Part of a small language model's weights: vocabulary 3624.
Each number is 128 + 32 x the weight over its row's rms, rounded and kept within 0 to 255. Layers, rows and columns count from 0. The size above them is the row's rms in percent of the matrix's.

# layer 2 MLP down (transposed), 1024x256, rms 0.0654, rows 195-247, columns 0-63
size [101 106 101 100  96  91  97 101 100 102  97 102 106 106 106 101 103  97 110 102  95 102 101 106  87  96 107  94  94  97  99 110 102  97  94  97  97 107  99  98 100 109  96  99  96 104 108 102  99  99  98  93  81]
[[ 73 115  93  84 104 180 126 157 131  68 187 119 132 160 147 112 160  96 119 156 146 134 110 103 142 149  62 141 136 102 101 192 186 121 167 195  99 141 130 116 154 156 119  79 144 120 129 124  63 112 107 104 168 165 170 103 186 155 103 141 190 108 167 112]
 [126 110 172 144 110 153 163 165 111 165 163  86 202 134  95 145 113 112 184 185  90 122 117 148  88 112  98 153 128 167 139 140 108 128 169 127 175 184 119 155 137  87 201 112 115 114  91 102  95 126 107  87 118  80 160  86 216  98 105 111  98 131 102 158]
 [ 86 129 185 189 126 151 126 198 142  97 125 138 139 133 142 113 106 133 125 158  64 124 112 117  95 191 136 120 183 100  99  57 136 192 133  99 121 107 102 199 129 143 105 149 151 101 103 120  66 135 139  95 149 133 183  77 104  89 130 123 163 106  94 124]
 [150 112 104 153 147 132  98  89 118 166 110 184 112 115  77 124  70  87 134  56 121 125 107  84  72 113 147 141  90 137 144 130 121 160 122 191  53 134 136 153 132 142 140 101 175 153 173 169  74 151  79  44 142 147 208 113 133 145 123 116  94  83  79 102]
 [ 96 103 137 198  95 135  83 148  79 120 182 149 137 125  99 170 146 182 122 101 115 162 136 117 120  48 142 114 127  92  87 139 133 139 109 134  93 169 128 102 177 113 127 137 109 122 149  91 184 140 162 113  69 155 137 142 187 204 139 177 125 171 136 121]
 [132 148 100  99 107 119 101 142 161 156 125 155 143 101 120 123  64 124 114  99 158 108 119  86 137 145  96 120  89 142 148 120 188 144 127 101 105 169 110 108 128  86 119  99  91 137 129 143 128 116 125 121  78 200  93  80  92  88 169 151 180 102 107 102]
 [132 139 147 132  76 104 183 133 204 172 124 129 124 139  88 126 149 108 150 142 106 129 136 144 193 108 146 183 137  86 123 128 141 168 116 160 117 152 149 104 184  95 163 170 131 117 125 123 121 105 156  99 132 155  74 134 133 145 114  92 145  62  95 130]
 [ 57  86 129 190 121 110 126 181  54 183 129 161 175 134 113 132 162 168 178 121 106 164 131 153 151 120 112 171 101  95 115 147 147 131  98 115 109  73 213 119 116 110  76 104 178  97 148 190 169 173 124 177 139 146 143 161  97 147 161 145 127 123  83 137]
 [177 122  70 113 150 129 147  97 112 164 106 134 118 189 139 142 127 115 132 121 107  97 131  94 139 137 102 138 128 111  74 121  72  96  90  77 115 129 127 146 189 141 105 119 150 140  77 131 121 148 128 127 167 104 136  76  93 128 154 131 144  61 156 133]
 [160 133 111  82   1 148 137 114 146 135 127 139 100 176 160 156 137 114 148 146  73 140 161 121  89 140  93 123  87 122 192 169 123 132 141 132 160 126 177 146 118  76 138 108 171 158 135 120 155 133 148 105  94 141 101 178 146  89 102  64 125  70 126  93]
 [123  77 127 106 124 164 101 160 115 142 241  85 146 103 193 110 107 135 139 124  67 148 157 119 111 158 160 157 151 115 145 160 133 187 145 121 110 152 126 115 188 147  83 119 123 119 101 107 132 147 116 105  86 118  91 184 122 134  74  81 113 114 138 144]
 [114  93 138 145 131 153 122  92 171 190 130  68  56 132 116  86 128  45 128 147  96 109  92  62 146 191 111 114 117  60 103 148 123 161 104 150 173 151 117 177 132 152 152 172 130  85 145 184 121 135 163 127 158 133 136  99 127  99 112 121 150 158 169 120]
 [125 134 141  93 153  84  61 134 160 115 163 131  81 137 152 128 158 174 147  94  92 152 162  69  80 113 160 135 163  56 141 152 139  99 136 114 116 158 165 102 134 108 136 106 112  59 179 144 111 127 184  97  99 124 165 115 105 124 117 116 190 115 156 119]
 [113 152  95 104  65 153  94 136 173 180 146 154 172 104 126  77 146 116 109 152 171 103 187 165 126 107  96  90  90 120 168 137 153 115 173 137  74  99 114 130 111  85 134 100 144  90 128 172 203 117 104 144 152 134 127 198 160 127 120 108 127  90 199 153]
 [ 99 154 163 118 133 115 147 205 166 138 104 120 123 136  74 167 109 157 110 164 126 171 127 143 147 177 161 112 128  85 146 145  68 139 217 106 113 181  51 135 107 138 137 148 133 105  83  92 126 130  51 125 140  99 114 126 130 105 121 162 106 118 134 138]
 [ 91 105 105 154  67 201 147 129 135 147  68 172  97  91  76 171 151 127 142 106  91 122 111 114 141 132 100 182 177  98 146 151 109 175 127 115 139 180 153 138 159 151 144 157 125  97 123 154 129 118 105  88 148  81 129 130 145 111 107 125 184 113 155 128]
 [114 132  79 154 134 136 135 126 157 129 143 161 125 140  87 115 117 143 164 135 105 150 167  97 122 178 115 163 148 133  96 112 113 140 112 155 185 162 111 108  86  80  46 121 144 186 177 146 135 125 124 107 110 112 119 103 140  79 156 217 158  91 107 139]
 [122 156 162  86  89 150 125  62 136 106 122 154 111 116  82  81 116 138 187 144 113 186 114 122 104 135 128 132  96  80 132 109 130 104 178 179  92  90 172 106 147  91  55  97 151 145 157 178  79 119 175 149 103  95 164 103  69 152 165 157 154 128 107 126]
 [110  78 169 128 137 168 116 211 145 117 149 110  97 139 132 154 170  90  82  88 103 142 117 102 159 148 112 117 157 125  81 154 130 160  95 156 146 115 181  72 116 153 161 143 183 152 103  84  76 132 151  89 103 143 131  89 134 143  99 158  72 158 117 147]
 [115 155  71 156 128  91  88 179 117 103 103  98 141 147 139  94 107 132  97  99 150 159  89 127  76  87 129  85 180 147 222 116 102  95 187  87 126 122 169 129 112 131  92  58 145 201 120 158 132 145  90 121 135 147 110 145 147 126 132 148  43 150 193 116]
 [150 143  90 126 112  80 111 170 162 132 242 107  84 159 144 123 148 198 114 153  77 165 124  87 147 143  66  95 145 143 151  66 183 135 136 129 155 140 154  96  81  77 172 110 125  98 162 122 150 119 114  67 138 143 118 115  89  96 171  76 167 163  77  99]
 [106 157 117 131 121 138 104 172 150 188 114 133 132  98 137 168 148 122 165 120 129 176  83 113 116 141  75 159 106  82 162 152 146 157 143 163  82 118  90  87 127 147 143 102  97  93 118 193  84 191 155 123  83  63  76 118 108 176 150 127 111  71 118 150]
 [174 139 127  84  96 120 107 137 101  93 110 101 150 118 154 126 179  88 174 115 133 109 150 138  94 137 139  67 137  95 108 198 108  71 120 166  98 109 111 120 123  87 112 219 126 133 116 145 111 139 121 181 168 127 147 178 127 155  37 115  83  66 107 101]
 [115  91  91  85 115  95 151 198  65 164 146 121 209 159 108 125 159 109 101 142  72 154 133 184 165 125 129 131 128 158 194 153 168 129 125 111 110 126 132 132  88 224  56 165 128 112 154 140 113 132  76  70  98 133  81  75 128 167 146 112 155 119 129 157]
 [119 168  82 104  81 142  86 120 133  68 127 140 119 100  55  72  99 116 101 151 176 147  59 135  90 147 136  96  97 123 119 160 115 162 128  74  60 190 153 142  71 118 168 180 120 160 136  43 134 135 121 173 136 134 129 125 103  98 184 118 108 134  59 152]
 [109 103  85 154  96 118 123 151 103 140 141 184 106  64 126 135 121 103 137 184 131 143 145  87 102 149 142 186 115 169 153 186 173 182 151 145 156 109 107 138 116  93  87 105  94  39 157 190 155 102 124 179 158 147 157 144 114  85 124 148 200  94 106  76]
 [138 174  94 130 141 139 170 124 185 138 171 133 149 125 106 177 134 132 142 153 106 131 188 163 137 117  85 171 166 141 121 178 119 105 112 134 108 156 123  56 108  73  81 132 155 104 118 140 148 149 107 142 102 107  97 180  70 100 119 187  93 105 128  99]
 [ 75 138 136 144  81 149 191 122 125 166 111 125 107 127 153 135 146 174 159 117  63  97 137 179 100 145 143 153  95  91 162 118 129 134 101 163 145 115 123 164 141 106 116 168  73 172 122 173 102 166 161  89  67 153 151 133 123 151 132 140 163 118 167 103]
 [115 144  84 180 110 131 116 127 125 159 104  94 135 118 104 143 117 128 151 114 131 165  98 132  83 155 168 126 171 118  87 177 207 120  98 172  91 149 115  97 111 129 130 167 108 105  80 132 100 130 132 115 138 173 117 112 148 117  76 108 160  98  98  81]
 [169 138 137  78 127 125 102 100 140  74  65 181 121 109 122 107  97 153 134  91 186 150 156 128  98  96  99  72 102 150 156 137  80  52  86 121 129 102  53 121 130 136 117 113  55 126 121  95 145  83 164 119 164  85 106 137 138 105 172 174  87 146 100 105]
 [110 123  94 188 117 118  77 115 161 109 114 137 133 121 133 149  99 135 107 197 162  52 186  86 176 143  86 153 165  99 123 143  87 132 125  99 153 111 106  87 194 144 121 125 169 130 146 161 135 144  93 149 113  76 126 172  74 159 136 156  75 137 133 142]
 [ 96 121 188  93 114 110 175 123 133  76 116 129 186 114  58 121  92 125 146 142 132 118  89 194  89 111 115 153 127 125 141  69 151  86 182 136 117 156 155  78 125 142 166  90 107 167 126 127 171 161 138 193 104 186 119 176 146  96  84 197 145 144 114 133]
 [167 147 193 126 107 199 188 152 115 163 147 158 138 122  98 104 119 129  81  88 130 130 129 115 180 199  79 145 139  69 195 131 180 123 101 108 109 185 136 118 111 148 138 118  70 159 138  71  74  91  47 130 184 146 120 104 161  98 182 132 149 131 142  92]
 [ 96 115 153 163 119  89 136  94 116 113 127 202 102  67 167 157  87 193 113 141 103 111 108 141 125  89 107 137 147 115 168 113 124  44 152 153  99 117 161  97 127  71 113  85 121 124 171  38 141 153 121 140  82 117 118 113 148 133 137 144 153 140 141 146]
 [119 125 118  99 103 101  59 198 167 135 136 109 147 120 136 111 132 161 110 155 142 153 141 158 156 126 118 144 134 116 127 194 175 135  95 105  33  78 148 135 137  98  95 135 130 172 144 126 232 148 104 157 104  91 124 176 186 113  72 172 112 106 128 108]
 [ 85 140 180 166 129 156  76 158 155 160 144 173 151 143 113 132 145 157 133 138 115 100 137 139  94 132 122 140 124 122 103 151 114 222 154 169 223 145 127 137  63  91 102 166 168 168  80 144 110 139  88 139  43 155 158 173  85 156 101 131 130 127 136 133]
 [ 93 104 101 166 104 142 118  90  97 100 164  94 144  65  75 103  91  88  92 180 125 144 123  37 122 115 145 116 120 118 147 160  91 125 154  57 155 201  57  75  90  84 141  92 116 148 138 171 115 113 161 126  66  79 162 131 138  96 177  79  92 106  78 103]
 [138 111 127 155 124 118  78 166  99 160 116 144  99 154  64  95 120 110 142 184 176 121  72  99 124 127 145  64 114  60 127 163 158  96 157 106  97 128 153 149  82 100 154 166 100 174 166 109 165 163 124 135 112 150 106 128 110 129  85  93 104 151  86 120]
 [119 110  88 113 154 121 114 155 106  82 114 133 139 107  63  98 138 151 119  93 104 163  93 166 189 149 106 122 162 111 152 139 157 150 154 107 121 123 112 166 124 141 138 132 110 171 136  91 133 117 181 148 191 130 146 117 105 163  83 115 175 180 158 155]
 [108  81 117  98 103 165 173 139 141 132 181 118  40 119 127  98 152 114 158  90 141 125  64 120 109 147 153 148  89 169 133 167 116 137 205 141 115 124 105 137 111 123  85 150 152  85 156 134 141 119 150 118  94 199 170  93 191 122 111 122 145 156 172  57]
 [115 139 136 118 140 134  99 166 173 212  57 130 124 134 144 162 114 158 135 153 133 147 135  96 131 122 157 113 139  94 179 133 174 127 123 133 120 106 116 130 156 154  69 164 127 178 127  79 167 187 140 107 121 214 129 203 152 235 129 145 182 178  76 126]
 [127 157 145 172 164  97 131 151 116  92 194 104 150 188 135  93 123 154 184 128 134 152  71 100  60  98 189 196 139 124 102 133  28 133 138 104  86 120  88 143 103 103 151 134 169 138 102 147 163 155  93 148 120 184 128 196 106 113 123  89 123  86 118 135]
 [116 104  99 141 127 173  88 179 196 158 163 107 107 123 134 114 158 158  58 150  93 166  98 144 181 101 136  89  86 120 137 122 123 154 105 198 143 150 119 165 128 141 191 114 190  94 120  57 181 169 106 138  77 105  92 110 134  96 101  88 129 120 154 163]
 [194 141  86 154 117 152  75 121  77 152 147 160  53  81  85 178 181 172 202 115 155 120 154 113 108 138 128  75 157 142  87 106 104  90 131  88 143 113 155 111 173 149 128 184  89  45 182 160 196 145 131 101 132 186 114 120 157  79 110 107 209 121 126 139]
 [199 179 100 156 125  77  99 130 129 138 131  41 140 165 171 147 111  84 132 181 120 122 126  62 123 108 120 124  68 150  44 127 118  88 131 126 113 164 151 189  88  92 132 145 105 124 137 117 113 132 114 107 156 182 118 116  92 140 125 145  84 172 150  85]
 [125 182 174 115 114 115  57 180 169 191 146 118 113 151 138  87  55 138 120 163 117 111 107 136 108 155 170 139  81 121 132 148 145 126 183  47 152 138 116 103 121  62 134 106 132  76 163 211 139 112 146 136 121 106 178  98 143 130 108  83 105 156 143 149]
 [ 56 154 192 154 101 147 154 113 165 140 155 155  37  99  99  80 127 135 134 158 154 166 103 112  92  80 148 142 100 127 124  94  75 118 124 137 171 107 171 119 233 164  68 142 155 179 142 168 103 112 147 144 114  62 177 144  95 106 150 161 137 174 122 188]
 [164 143  99 152 126 139  95 153 151 135 126 101 141 184 145 129 148 173 147 113  93 146 142 130 120 155 134 125 108 144 130  82 148 138 120 130 142 135 128 127 173 158 144 108 164 157 120 174  22 126 115  90 143 158 116  90 115  82 117 114  43 106  85 145]
 [172 182 148 126 136 127 156  74 114  96 143 153 176 116 139  86  99 166  75 130 125 179 134 118 112 164 177 196 156 157 105 135  99 144 145 104 124 129 137 158 134 118 122 127 107 173 139 149 138 122 155 135 102 115 182  87 116 131 135  97 142 134 120 138]
 [134 178 131  98 120 182 109  93 155 133 108 106 130 110  95 125 109 168 123 138 172  80 156 131 148 153 132 224 141  86 142 143 116  29 142 162  94 137 138 130 155 113 114 150 129 126  82 174 138 122 133 141 103  74 125 193 108 103  86 119  85 102  27  62]
 [ 81 179 133 165 119 145 160 141 156 128 105 136 112 115 106  71  93  96  82 134 158 105 138  94 159 124  70 124 124 112 126 165 140 154 120 138 107 102 161 129 129 119 119 158 100 179  97 114 132 112  85 177 142 130 157 108 118  77 129 133 149 113 183 164]
 [141 146 127 176 104 161  92  64 135  87  86 136  77 133  38  70  63 113 211 138 118 145 117 145 179 127 118  80 155 139 106  84 109 180 114 132 100 109 135 132 156 132 131 152  97 121 130 153 150 132 158 155 129 112 185 192 144  97 207  98 109 136 125 113]
 [141 130 139 147 109 120  95 141 133 185 111  65 139 162  81 125  93 100 166 111 153 127 128 152 145 117 154 117 162 150 122 152 137 113 126 132 122 186 172 115  82 112 181 113 100 119 120  99 115 112 136 102 165 136 154 111  83 103 140 142  97 135 101 147]]
# layer 2 MLP up, 1024x256, rms 0.0712, rows 196-247, columns 0-63
size [104 106 103  93  95  89  95  97  95  95  97 103 109 108 100  99  93 111 100  96  99 100 104  91  96 102  99  95 100 107 110  99  94  91  97 101 107  97  96 103 107  93 103 104 105 103 102  96  95  97  85  89]
[[154 102 162  91 113 117 145 100 153 150  95 179 151 129 187  55 124 106 172 157 129 139 139 180 138  80  97 119  95 181 157 131  55 169  69 127 140 105 143 101  98 107 158  89 139  80 131 112 116 109 140 156 102 132 156  41 142 121 190 145 105 156 121 114]
 [164 144 136 120 114 133 140  78 134 162  81  76  92  98  85 146 108  90 143  93 157  44 111  95 153 105 162 167 176 135  94 148 128 121 144 136 183  76 140 112 130 125 154 175 133 159  87 133 160 168 179 169 100 143 142  71 104 102 200  95 120 111 115 171]
 [146 104 138 124 184 138 131 143 122 141 106 147 128 125 175 134 165 162 138 138 152 165 118 127 142 176  97 200  67 132  69 172 100 185 106 129 119 162 124 141  82 120 169 138 125 168 164  99  80  85 108  94 102 171 173 151  69 111 119 117  67 115 173 114]
 [103 120 155 102 139 141 174 116 118 179 139  93 139  81  97 177  82 152  88 191 134 121 132 133 123  46 100 117 175 134 115 115 126 159  93 126  99 128 197 164 120 162 136  77 103 149 140 157 145  89 139 133 104 195  93 111 176 173 134 153  97 171  85 158]
 [125  83 159 114 116 100 149 176 195 139  88 151 136 122 129 151 130 205 160 142 121  96 167 162 144 135 106 126  71  92 181 133 120 111  75 140 124 136 161 128 126 124 175 153  62  88 162 111 174 189 127  57 171 161 165 133 156 135 142 194 141 146 163 151]
 [133 122  89  85 141 146 154  73 129  88 180 160 124  92 192 133 103  93 127 123 145  68 126 158 159 102 131 140 118 140 131 114 113  65  99 183 183 132 170  95 124 143 158 149 151 126 102 151 125 111 171 101 124 116 101 103 142 122 143 141 159 137 127 164]
 [128 158 152 131 154 137 126 180 126  63 149 108 187 140  98 181 164 111 177 124  71 140 142 140 124 133 124 134  68 102 141 143 114 113 140 141 100 104 161 158 144 151 109 100 144 120 144 149 146 141 121 172 206 165  96 168  90 168 158 152 159 187 144  91]
 [168 135 137 105 107 134 165 190  84 190 121 173 126 162 113 148 119 152  30  58 123 132  96  98  92 197  73 143 131 130  87  95  86 146 125 130 142 109 139 152 165 140 123  93 115  71 128 115 156 154 110 155 133 144  98 136  81 101 166 145 128 121 131 196]
 [148 136 126 118  96 139 158 100 104  87 127 195 148 123 140 166 103 109  80  64 114 101 106 143 126 142 144 128 117 180 176 125 130  67 151 161 134 111  44 124  85 122 128 100 161 192 135 129 119 116 100 116  78 115 145 140 106 148 171 191  58 143 133 115]
 [102  89 192 134 152 150 105 159 104 152 149 106 188 168  95  84 132 152 115 107 127 127  99 101  93 146 115  79 123 106 152 117  72 136 151 130 159  83 166 131 135 112  61 157 118 116 122 110 181 105 121 111 121  99  76 141  81 154 155 201 136 147 192  91]
 [123 124 128 128 110 127 137  67 182 123 166 119 144 147  71 157 163 122  83  54 107 101 144  96 106 167  92 140 141 143 102 176 105 127 142 164 111 168 102 149 185 155 143 117 159  72 190 156 133 118 110 155 121 159 185 137 129  98 131 129 168 120 172 103]
 [140 158 165  67 140 155 149 144 128 197 166 166 130 100 161 133 159 141 148 149 102  74 100  99 128 111 145 102 163 146 129 133 148 169 115 126 133 114 141 138 153 156 117  91 140 108 117 100  92 144 128 138 142  77 121  94 122 200 141 125 182 107 152 186]
 [ 97 124 167  99 104 131 149 175 133  87 107 146 132  55 139 123 120 115 137 131 150  89 109 130 122 116 132  91 166 125 176 100 119 166 100 135  92  96 138  64 136 135 130  72  92 137 130 126  46  89  93 131 107 160 107 214 195 123 208 167 171 131 118 160]
 [141  96 122  75 147 175 157  97 172  93 129 108 163 129 149 149 104 155 127 121 160 133 119  59 142 100 167 116 112 152  90 127 146 138 125 113  85 130 109  85 107 122 137  73 105 132 123 139  91 128 107 118 112 140 145 105 164 133 170 157 104  80 105  83]
 [188 103 110  80  98 143 132 145 138 133  98 129 163  57  96 148 164 139 127 108 110  74 115 141  96 106 139 130 164 147 179 160 149  42 113  83  82 141 146 115 119 136  91 165 130  95  80 139 154 136 197 116 119 152 108  84  73 110 119 110 122 144 159 160]
 [144 110 152 147  62 180 221 150 129 110 145 122 112 145 101 122 122 167 147  93 113 165 135 147 109 147 171 122 151 155 126 162 121 169 122 163 102 140 100  52  92  93 107  73 154 170 149 151 101 139 145 195 111  98 114 150 171 111 122 119 157  77 149 100]
 [113 109 155 155 129 146 158 133  92 148 139 149 175  97 122 139 172 119 103 149 169  65 146  75  92  84  96  63 115 148 112 178 146 114  58 115 148  46 128 125 126 121  93 163 166  90 164 122  58 147 162 132 126 109 126 119 150 163  87 145 170  87 158 149]
 [119  72 135 104 146 133 149  70  94 152 138 115 128  37 124 170 112  98  48 126  95  76 116 120 128 106 134 133  60 199 138  93  66 192 147 153 132 176 134 145 129 132 121 114 204 138 111 148 134 157 102 101 140  87 179 120 154 168 111 178 178  83 137  91]
 [158  90  74 129 167 151 148 111 108  76 129 139 166 143 201 133 143 122 122 177 129  47 102 129 145 134 173 173 100 161 168 105 101 157  98 154 158 108 170  87  93 183 111 123  99 192 108 140 156 144 136 128 114 152  49  93  65 133 126 220  55 197 100 128]
 [152 177 154 149 164  99 114 149 182 134 156 144 124 155  81 121 148 103  94 102 122 123 123  49 154 110 127  80 125 253  93 180 146 146 121 129 175 150 123 100  85 152 165  78 128 158 175 189 117 148 115 160 180 142 147 119 103 121 138 118 202 142  95 111]
 [108 180  92 185 149 111 113 122 185  99 147 106 123  74 155 188 155 150 103 137 129 142 114  78 121 135 116 124 131 146 116  85 119 175 198 149 100  68 142  88 118 154 138 140  98 127 105  84 118 142 131 113  70  88 156 126 113 185 118 171  86 187 163 168]
 [ 73 123 121 121  93 147 184 164 142  96 146 151 178 106 168 173 168 142  69 150 121 147  81 154 104 103 110 119 111 158 126 126 106  80  88 132  78 122  81 104  96 158  81 148 147 130  87 175 131  68 136 119 109 150  69 169 179 103 111 151 105 132  84 129]
 [168 162 115 101 148  85 107 143  43 143 140 105 163  78 154 180  78 133 151 119 100 135 110 165  71 115  82 138  79 139 161 138 105 164 154 170 126 104 114 165 157 111  93 115 143  80 137 151 130  78 189 207 150 107  86 171 148 108 224 139 112 133 114 178]
 [129 120  95 107 178 117 101 107 149 164  94 203 180  78 151 157 144  71  61 180 156 103 107 127  92 159 147 128  96 137 138 110 104 166  87 180 184  98  80 151 107 148 113 151 105 136 107 131  95 134 137 146 126 128 178 165 123 153 118 160 145  85 175 156]
 [160 128 145  57  76 149 144 158 181 172 176 104 164  87  95 134 137 149 120 101 167 116 147 101 136 144 193 201  90 193  51 145 142 130 175 163 145 145 134 154  95 151  68 140  99 121 163 195 149  85 165 168  73 123 166 142 148 107 105 104 115  88 148 135]
 [128 107 207 100 211 102 203  69  96 159 129 161 176 114 191 161 133  88 107 135 100 123 144  97  88 112 105 118  79 146 142 170 100  97 135 109 105 138 130 122 116 110 122 123 107 109 160  92 103 146 148  81 170  77 157 126 168 160 111 113 103 114 176  95]
 [177 137 144 159 145 121 152  94 107 141 168 118 140 152  87 110 194  97 121 143 143  58 123 153 139 147 101 178 128 166 102 140 122 175 133 130 175  83 143 111  91 163 121 114 115 135  79 116 147 103 128  78 146  95  83 126 149 171 149 133 148 154 187 107]
 [134  65 100 134 110 119 179  90 146 129  84  81 133 136 173 145 130 141 113 165 160 115  85 182  89 106 163 138 185 123  99 179  94 159 120 172  92 164 159  73  52 145 184 162  72 145  81 119 182  95 121  78 106 163 126  91 170 116 115 128  84  81 103 110]
 [111  97 186  84 123 108 135  91 111 149  91 121 147 171  45 166 195 124 111  36 169 155 156 104 126 121 142  99 113 139 122 142  56  81  97  93 128 111  96 128 117 107 153 174 105 116 124 132 154 132 140 175 141 149 125  67  78  93 164 157  99 140 135  94]
 [152 140 133  98 134 122 114 112 124 109 105 155 175 141 146 134 130  85 125 154 123 182 131  86 129 133 109 112 110 131  99 139 147 164 113 151 157 153 100 142 126 114 125 129 218 136 173 166 105  69 114 176 187 109 118 167 134 170 148 129 103  87 120 114]
 [116  76 147  99 142 136 175 100  92 123 151 102 150  96  74 112 185  98  98 119 174 121 123 119 149 142 104 157 126 135  95 145  91 208 127 146 130 167 128 112  99 130  88  88 160 125 152 110 137 147 138  76 123 182 106 157 141 167 162 135 170  89 155 125]
 [166 121 180  65 145 156 153 115 163 125 168 191 110 112 107 124 124 144 114 144 157 119 126  98 178 131  91 109 111 135 164 123 118  76  94 138 140 123 137 143 120 149 121 115  98 113  99 188 125 112 140 123 173  97  53 167 145  92  84 167 121 129 111 109]
 [148 170 156  86 127 128 155  88 162  79  89 174 102 114 195 149 116 136 125 178 120 124  68 173 149 182 114  80 132 126 219 162 179 136 129 121 133  90 136 139 130 127 112 142 148  85 118 118 129 118 139 140 125 166 174  88  83 117 147 121 116 156 150  96]
 [152  95 148  88 110  74 136 144 162 116 200 111 187  91 122 210 148 134  70 160 162 141  94 142 141 109 169  91 105 133 134 112  72 100 121 122 102 161 114 170 105 147 119 133  85 162 125 119 158  87 105  97 167  87 100 180 146 189  79 117 187 117  98 154]
 [147  93 129 100 136  77 113 128 148 121 169  94 126  97 176 109  72 130  91 129  91 140 130 126  81 157 178 156  69 132 122 118 135 154 161 136 101 123 164 193 118 127 159 166  68 117 111 105 149 108 141 117 201 160 171 150 133 123 150 149  74 116 150 106]
 [175 104 163  99  87 130 191 125 199  77 146 150 159 146 117 182 146 147 130 148 157  70 110 137 127 155 153 133 222 126 130 129 145 106 168 131 159  46  80 156  90 163 112 123 201 129  93  52 140 122 165 122 176 116 166 111 110 119 146 122  80 105 132 201]
 [151 120 126 149  90 180 132 130 163 109 147 157 150  33 123 139 142 135  76 182 184 129  57  94 111 121 139  89  78 103  96 171 146 126 159  95 128  75 130  78 104 192 125  77 114 112 161 129 128 101 111 115 146 128  94  68 116  84 143 190 132  84 171 142]
 [130  82 129 116 174  99 138 115 120  85  90 131 115  98 135 126 160 169 141  96 111 117 100 135 182 132 149 158 140 135 159 107 159 123 115 104  81 146 152 194 125 106 102 150 147 169 132 169  83 108 123 155  63  65 149  96 128  93 114 174 126 136 162 101]
 [154 134 133  91 157 107 160 162 138 149 129 191 107 146 125  86 132 165 188  87 149 134 102 121 149 131 135 116 130 148 112 156  55 108 150 133 121 140 157 129 147 195 158 145  88 175 185 134 125  84 128 177 118 160  89  74 124  94 115 171 128 158 146 141]
 [214 149 158  81 141 125 120 210 148 151 141 119 147 104 213 166  98 124 104 178 108 116  91  96 121 139 132 170 170 186 145 143 161 135 119 164 145 111  87  92 129 122 120 138  85 181  96 173 139 178 141 125 115 144  64 145 135 164  83 117 168 172 110  96]
 [113 115 130 104 129  92 151 157  77  74 135 166 104  80 167  57 110 169 157 103 166 125 130 120  90 136 123 132  99 148 141  90 110 135 153 139 138  89 102 111 133 147 122 105 127 179 145  98  61 109 121 162 104 102 146 180  42 186 135 137  73 108 126 144]
 [ 43 182 167  87 118 167 141 149 161 158 129 175 162 141 128 211 125  66  48 166 167  73 109 121 136 179 119 133 143 172  97  82  95 176 156 133 149  68 120 215 102 103 158 134 138 115 122  95 126 107  74  71 139 170 115 144 106 148 118 114 114 164 126 171]
 [144 103 114  44 142 131 122  74 135 132 115 163  91 159 177  93 131 120 136 147 128 176 123 105 135 120  98 150 148 139  98 173 137 150  83 132 128 108 133  94  64  94 116 138 152 136  99 125  99 150 163  89 184 182 132 131  82  78 149 119 126 171 147 168]
 [ 92  38 150 126 114 110 123 141  96 146 124 115 101 146 125 131 146  88 103 182 109 117 129  81 157  99  73 141  99 152  69 166 167 122 165 179 133  79 104  91 166  99 125 135 167 124  79 104 101 126 192 157  93 121 123  97 133 126 143 124 118 113 129 129]
 [111 130 233  96 115 112 113 121 101 157 154 114 165  62  70 106 100 119 110 147 121 136 126 109 149 166 111 161 126 185 122 160 131 132 155  81 108 132 147  89 143  92 132 122 104 137 121 117  88 121 185  81 136 133 129 132 147 141 178 142 205 144 168 128]
 [137 164 139  68  57 123 160  82 152 172 112  91 164 144 181 131 183  96 130 154 161  96 148 156  65 118 138  96  96 111 138  94  70 154 161  92  84  77  81 118 147 167 112 110  76 185  89 144 134 129 137 126  97 180 116 147 149  87 110 187 179 118 150 107]
 [ 93 103 156  89 164 145 133 147 187 101 124 121 133 120 120  86 144 153  98 152  71 169  98 119 120 147 109 132 126 152 129  92 138 121 152  91 128 109 111 118 110 130 192 117 182 137 121  95  95 116 121 151 131 120 129  65 111 126 172 129 117 139 129  70]
 [102 146 189 103 127  99 137  95 171 115 124  88 170 112  92 141 101 139 173 113 110 127 135 101 123 123 162 115 148 133  90 171 112 124  99 112 137 131 160 120 141  96 110 155 108 151 101 157  93 116 102 154 105  97 108 136 123 103 100 127 165  76 113 122]
 [203 141 169 114 164 141 166 153 157 106 134 122 147 116  90 146 112 104 125 131 207  93 153 157  92 147 166 117  92 120  89 155  76 146 119 113 123 125  82 115  70 202 203 171 129 125  96 127 115  70 204 148 168 110 103 154 192  69 114 123  99  93 124 121]
 [146 136 116 128 170 139 178  87 133 163 137 130 114 166  42 113  84 141 150 156 164  85 123 133 124  96  96 150 106 154 183 133 107 136 172 137  76  44 120 113  97 157 198 106 158 141 195 102 125 108 119 117 113 135 111  81 158  93 137 156 104  81 128  33]
 [163 148 128 129 132 117 170  98 151 131 102 124 154  90 127 111  88 110 140  75 133 119  99 155 147 155  92 153 131 111 100 127  71 132  61 147 195  90 108  84  78 127 102 105 137 104 106 163 161 109 138 149 122 201 128  88  76  65 122 152 113 171 132 144]
 [137  78 167  98 181 110 175 174  92  81  45 193 163  65 165 117 153 184 108 127 179  85 100 127  92 132 105 119 117 133 133 136 125 155 131 143  80  94 120  94 155 189 114 161 122  98  64 133 157 132 110 164  71 121  69 120  65 132 100 162  94 137 167 157]]